python train.py --norm_place="pre" --qk_norm=true --optimizer="adamw" --beta1=0.9 --max_seq_len=2048
Each number is 200 + 30 x the weight over its row's rms, rounded and kept within 0 to 999. Layers, rows and columns count from 0. The size before them is the row's rms in percent of the matrix's.

# layer 5 attention value, 512x512, rms 0.0715, rows 337-362, columns 192-255
108,163,174,166,170,207,180,186,192,184,184,178,173,210,208,193,229,223,212,233,143,211,217,220,184,209,218,194,166,152,226,156,190,195,202,192,182,173,191,213,238,227,256,229,231,190,175,190,270,217,181,189,203,193,167,197,188,216,253,232,213,165,229,198,131
105,212,261,172,161,185,199,203,179,199,223,246,205,175,212,181,190,204,214,166,239,212,224,192,206,183,228,213,190,239,199,196,176,206,145,254,286,210,184,202,206,157,146,165,206,196,184,144,195,195,182,231,185,233,259,148,214,209,128,157,208,173,237,191,162
107,236,211,231,176,200,191,196,167,268,201,187,188,195,184,202,216,195,196,188,191,190,190,230,137,173,177,212,227,179,242,218,177,240,204,230,190,208,203,196,198,245,245,221,186,174,248,181,217,265,232,220,224,224,240,259,220,171,229,209,186,188,131,210,240
109,215,190,247,178,221,206,206,223,193,172,149,199,188,203,218,250,178,227,228,212,256,235,202,221,178,216,198,206,229,161,202,198,223,175,147,234,192,165,179,209,201,145,231,213,206,212,220,175,243,182,182,221,202,215,238,149,224,200,196,189,175,207,174,204
108,224,177,253,256,147,208,211,186,199,214,272,192,168,263,200,238,232,164,191,210,185,247,200,199,152,208,233,238,182,163,138,182,197,181,235,160,228,220,226,191,141,156,242,181,211,228,176,139,190,250,192,173,211,166,240,181,228,154,201,187,304,244,211,216
096,182,172,142,194,141,226,232,185,173,227,197,171,184,223,195,242,178,199,131,205,225,209,194,247,155,182,202,181,173,202,265,217,185,234,199,186,197,175,196,215,175,127,190,216,216,221,211,257,205,250,169,164,206,226,264,209,187,128,185,169,220,204,218,179
109,166,194,188,205,202,198,184,241,270,230,144,229,231,173,193,214,222,225,216,182,263,174,190,176,183,129,214,268,190,193,145,184,187,189,201,241,177,241,130,197,218,208,183,143,225,209,219,207,175,156,191,222,223,156,222,109,174,226,193,157,193,148,225,192
107,184,191,213,206,178,239,240,198,134,186,168,172,196,252,162,220,219,167,242,194,213,198,260,169,150,228,176,170,246,225,190,184,200,162,193,191,220,231,157,206,195,182,192,208,217,204,188,207,215,195,265,133,200,182,183,213,197,186,162,188,188,222,262,166
107,206,178,170,131,237,243,156,169,185,203,182,159,216,202,217,225,251,208,153,194,208,197,225,182,211,136,193,207,155,245,188,222,188,201,166,176,207,163,207,191,253,201,225,213,189,145,201,163,156,202,204,201,174,221,197,209,214,241,213,181,216,175,189,200
113,169,207,240,213,163,206,148,140,193,206,233,193,243,186,189,271,194,143,195,179,142,201,181,188,212,225,217,193,194,186,237,208,222,239,207,252,210,192,208,185,185,262,192,188,246,249,196,198,223,214,220,201,145,246,198,185,189,207,186,195,154,206,189,230
108,252,156,224,235,184,205,183,222,183,175,223,215,209,257,197,165,181,192,136,204,183,195,217,108,177,230,198,144,209,194,135,137,212,187,229,223,175,237,169,205,206,247,201,243,190,219,250,193,210,202,201,215,216,177,170,225,179,190,160,183,223,197,228,233
104,213,202,204,140,177,200,175,241,202,213,204,191,213,216,183,145,191,181,245,206,188,188,204,199,121,229,232,202,184,175,213,169,194,165,204,200,200,132,199,204,210,161,180,233,224,220,212,203,221,148,199,197,241,232,168,230,144,191,153,216,215,186,180,173
113,196,209,165,232,269,217,260,161,255,187,177,204,209,201,247,244,171,156,201,189,169,220,179,203,222,215,202,197,151,185,220,212,189,204,191,177,252,230,201,213,180,216,193,149,227,199,164,183,220,231,195,220,262,182,150,192,257,201,225,220,190,124,237,224
108,216,197,230,214,196,208,200,191,157,192,185,185,205,154,231,285,193,187,185,195,221,198,199,211,199,229,187,230,171,229,237,139,198,234,212,195,195,231,180,178,216,168,200,178,174,186,222,201,202,184,169,217,144,127,191,190,158,173,185,185,230,146,231,248
098,189,136,226,214,216,195,217,211,187,164,245,232,175,219,211,144,179,180,234,179,189,211,198,162,120,245,187,248,174,192,220,169,243,221,167,174,169,221,197,243,217,209,194,208,188,195,193,205,228,181,230,177,182,183,218,196,203,228,141,191,242,239,202,151
099,179,171,203,177,174,191,230,182,237,191,269,163,224,210,213,213,221,191,221,248,194,153,209,189,194,189,193,188,229,187,172,247,234,176,218,154,152,220,161,209,172,273,171,137,166,152,243,154,201,208,201,170,167,181,235,212,188,188,200,206,174,241,193,214
119,187,192,253,232,189,197,245,207,158,195,196,235,222,222,193,189,271,189,192,193,198,215,199,210,219,213,193,254,158,155,258,198,183,184,220,176,178,221,209,238,159,183,227,209,230,257,248,203,179,214,195,217,142,151,172,195,216,230,166,167,175,203,213,147
095,159,202,231,199,177,154,208,236,194,159,227,252,203,198,198,185,230,186,192,177,167,196,189,186,237,134,224,223,199,187,230,157,194,213,210,172,183,180,173,226,220,236,189,223,184,207,220,201,206,157,187,221,190,186,155,153,195,174,219,208,172,193,214,236
106,163,190,155,190,136,192,188,173,235,221,166,210,221,191,191,222,169,193,161,151,168,200,211,235,210,199,163,215,246,185,169,219,207,182,172,183,208,221,186,211,200,145,234,192,199,195,214,218,210,266,194,244,122,135,299,252,203,198,192,195,186,198,216,198
101,171,197,221,242,159,209,148,156,229,206,147,209,177,235,204,158,233,217,220,210,205,208,163,156,161,173,226,201,239,150,215,190,186,185,202,207,204,162,189,218,183,152,192,214,199,181,180,212,205,222,229,151,241,199,305,210,217,231,189,243,127,256,238,224
112,222,118,195,224,237,211,230,261,195,190,213,172,229,192,208,149,181,190,231,186,237,186,202,219,194,217,194,178,236,197,208,152,171,193,211,210,223,221,189,206,194,195,175,185,176,231,210,181,219,200,189,208,256,215,169,194,224,212,175,239,209,206,236,232
119,178,227,185,231,172,195,203,138,189,236,221,184,158,219,186,161,243,208,114,227,166,190,172,225,186,234,206,204,209,168,232,187,229,197,227,224,205,218,181,215,189,174,242,143,180,187,208,202,158,181,156,210,205,196,216,179,242,128,227,229,171,183,239,256
108,151,236,207,215,232,151,222,231,247,185,159,223,248,189,208,227,237,226,177,176,200,233,188,179,194,196,178,204,136,191,247,166,187,215,208,207,207,163,186,199,181,217,144,199,156,185,199,172,206,229,224,163,165,195,219,189,205,232,256,182,178,181,236,205
115,138,198,208,208,187,191,211,223,189,167,168,177,221,192,262,258,195,220,196,185,272,244,170,127,189,164,268,204,211,212,169,191,185,200,210,159,215,174,214,197,216,203,192,219,221,188,189,197,250,185,220,192,197,165,210,213,181,205,184,186,226,319,193,222
096,204,197,173,174,198,236,275,197,195,198,204,163,181,221,222,188,177,227,205,227,209,204,247,169,135,191,196,195,247,165,184,220,221,155,208,249,199,213,197,209,230,218,175,200,188,189,195,197,208,186,197,158,216,172,174,219,192,189,206,180,229,125,164,252
109,202,141,193,228,199,187,248,306,247,207,186,170,194,183,223,222,220,215,236,169,172,175,201,186,215,123,250,240,226,153,199,257,183,173,160,148,226,165,234,225,179,270,150,175,237,164,208,170,213,226,201,183,203,183,166,232,229,196,224,220,214,225,176,194
# layer 5 attention output (transposed), 512x512, rms 0.067, rows 337-361, columns 192-255
112,237,174,192,167,164,129,226,189,215,258,233,257,222,214,198,144,151,205,214,187,214,231,282,189,169,171,206,191,226,242,150,177,203,201,182,171,171,268,194,195,200,228,167,175,190,186,245,170,224,147,202,173,222,147,217,219,191,215,207,247,181,184,197,179
095,191,216,170,261,177,216,181,130,226,203,194,228,186,171,163,177,195,202,207,206,211,186,221,211,217,177,185,208,160,168,211,223,176,176,226,221,254,264,189,236,213,182,221,245,197,171,163,186,219,206,206,135,233,198,213,196,165,168,222,218,140,249,186,230
108,177,215,188,196,209,217,160,157,179,214,314,201,143,158,203,196,187,154,271,192,184,195,142,193,216,202,146,195,195,189,190,211,209,251,192,207,195,164,218,242,225,214,131,187,215,164,181,237,208,207,167,191,205,259,180,205,224,229,194,168,267,164,195,183
112,182,179,165,177,157,209,201,192,151,178,188,186,225,189,190,176,216,189,237,215,209,213,206,248,185,229,246,202,162,207,220,182,161,217,181,205,192,229,155,198,205,144,147,203,197,232,189,196,141,154,209,190,210,215,187,213,163,179,206,198,196,219,167,222
112,160,224,161,190,204,246,198,190,187,237,200,151,170,216,166,184,128,176,210,150,233,251,141,242,265,173,136,208,253,200,205,194,217,190,219,187,257,228,188,145,161,166,221,208,190,202,199,195,234,238,168,205,197,145,239,257,195,173,199,237,180,218,238,190
100,204,195,226,252,205,227,220,189,137,205,174,226,176,216,200,210,215,221,224,213,208,268,139,217,112,210,202,205,198,168,261,223,160,194,205,136,234,137,186,229,195,166,237,195,192,160,160,184,195,215,164,192,193,215,266,218,176,207,220,212,185,239,201,213
110,172,208,232,235,199,196,200,222,216,188,214,232,177,176,230,149,250,150,269,186,209,195,159,133,227,225,209,208,162,192,218,180,200,184,195,190,245,168,182,181,199,160,142,228,250,201,171,164,178,179,147,233,192,221,212,153,217,179,183,242,229,172,208,203
103,175,217,220,210,210,153,238,171,190,161,215,182,208,173,236,197,122,206,135,134,163,221,195,167,194,202,184,221,169,229,213,183,234,198,248,151,187,249,177,154,250,205,156,138,189,179,228,195,220,176,183,222,233,212,215,209,218,209,204,201,241,198,127,217
107,161,181,182,130,201,228,243,236,210,174,157,220,228,189,192,196,225,213,184,204,178,197,187,187,198,186,204,174,213,187,208,202,244,197,159,215,212,207,172,199,221,218,202,201,221,236,262,180,230,139,230,206,188,185,146,171,245,223,186,233,230,226,166,158
115,173,168,193,233,173,180,210,218,188,223,243,130,199,168,178,235,145,225,251,199,152,236,198,228,190,195,218,246,182,198,194,248,185,229,218,159,177,173,179,159,250,193,222,212,190,186,210,176,211,162,212,204,211,242,154,226,175,175,202,178,185,193,160,189
109,269,219,176,233,180,174,190,219,179,179,194,221,233,244,185,198,199,195,182,211,230,219,180,183,211,208,253,238,210,208,222,194,164,217,275,194,180,262,187,209,214,181,196,207,252,178,205,182,169,197,154,153,175,151,250,193,199,242,226,174,162,216,239,173
102,179,175,235,183,188,150,143,248,201,197,189,185,177,171,203,204,205,188,138,197,192,178,182,222,193,218,221,205,232,207,187,170,154,211,130,233,226,253,196,189,182,188,186,103,118,187,165,204,200,199,214,188,219,171,184,226,204,194,194,168,193,225,263,222
116,213,219,206,251,230,204,193,268,173,226,199,229,196,244,209,182,197,237,218,227,223,242,187,261,162,192,165,222,200,166,270,226,239,192,270,175,219,240,204,134,211,203,198,233,284,154,239,211,215,199,188,224,170,223,197,228,177,193,204,231,213,145,186,205
108,198,214,191,238,191,167,178,205,198,181,294,242,176,201,155,188,196,217,193,171,211,193,203,189,185,227,212,209,162,189,252,271,208,172,167,205,174,131,233,202,225,238,228,294,165,141,205,162,228,202,194,257,198,198,201,155,232,207,192,193,249,180,163,183
102,238,193,204,111,213,170,259,196,222,178,175,193,224,258,166,226,180,272,180,190,178,186,154,156,224,190,222,178,172,210,219,190,191,188,185,199,205,214,157,179,194,195,237,162,140,189,194,253,216,179,228,186,179,146,197,182,211,170,222,256,214,212,237,215
095,238,208,201,210,198,245,197,226,173,198,244,193,181,175,180,204,275,212,162,157,223,293,211,186,214,228,226,245,234,194,202,175,218,199,213,224,158,200,213,202,161,235,239,238,228,258,154,192,180,173,241,203,219,197,227,198,205,247,139,209,162,154,220,167
108,166,204,188,175,203,205,169,204,172,222,181,149,238,174,215,250,161,231,206,154,199,201,235,218,218,214,218,197,193,190,206,185,154,219,225,196,209,216,177,209,182,175,181,248,184,182,180,202,168,156,234,150,223,146,177,198,179,202,180,185,209,237,250,210
097,228,183,162,192,170,191,176,184,188,217,172,202,203,193,183,188,192,206,176,224,177,218,182,230,217,198,144,210,192,201,178,177,236,218,161,207,176,247,190,188,235,209,199,224,152,163,229,187,197,207,167,224,189,176,183,188,202,215,144,184,297,141,227,165
116,179,240,205,149,187,191,204,185,210,202,261,203,244,182,227,208,182,179,232,257,196,196,232,238,174,232,257,198,199,203,200,217,241,190,226,181,228,135,211,236,205,197,196,274,173,212,217,209,168,239,142,237,183,187,188,161,208,185,193,154,197,191,195,157
102,200,199,218,189,226,201,147,230,206,202,201,247,197,195,197,209,177,180,226,200,162,215,200,203,221,213,168,189,186,163,155,175,212,215,224,171,188,177,199,244,184,261,216,214,231,185,200,186,160,153,169,200,211,215,173,167,202,216,168,185,164,149,212,207
111,204,179,213,208,178,199,178,238,152,242,209,202,229,199,180,189,166,211,243,187,181,194,209,249,213,196,147,186,195,216,222,221,192,215,198,215,174,176,221,219,170,205,187,194,187,214,179,145,191,199,227,188,210,214,205,199,175,218,223,179,191,224,231,183
111,174,161,199,244,179,198,266,168,189,208,225,238,193,236,194,179,216,163,175,189,242,253,200,177,189,153,202,234,197,179,185,191,203,181,166,201,196,173,206,240,241,232,213,234,178,212,186,212,224,201,232,224,227,200,220,238,258,201,191,188,209,185,217,174
112,227,138,213,216,211,200,235,143,171,274,193,231,224,258,213,235,185,195,206,240,221,191,183,193,165,176,228,219,154,232,183,189,226,209,149,129,221,128,181,227,208,226,189,208,145,224,207,156,225,227,261,230,241,225,211,193,160,235,166,202,183,220,179,153
118,185,203,210,170,167,198,246,174,186,149,160,170,192,208,253,199,191,157,193,154,237,187,219,185,225,179,213,159,225,202,197,240,232,179,244,179,225,238,170,211,172,191,171,193,169,198,203,228,182,230,218,169,203,155,210,198,225,179,156,173,176,211,176,217
098,210,187,259,185,201,172,164,245,153,188,193,186,205,245,238,102,281,186,220,177,265,202,236,149,195,189,225,219,194,182,269,187,196,193,235,226,242,155,229,174,212,204,190,180,219,252,249,173,246,198,188,223,204,173,177,186,192,167,208,180,188,174,222,205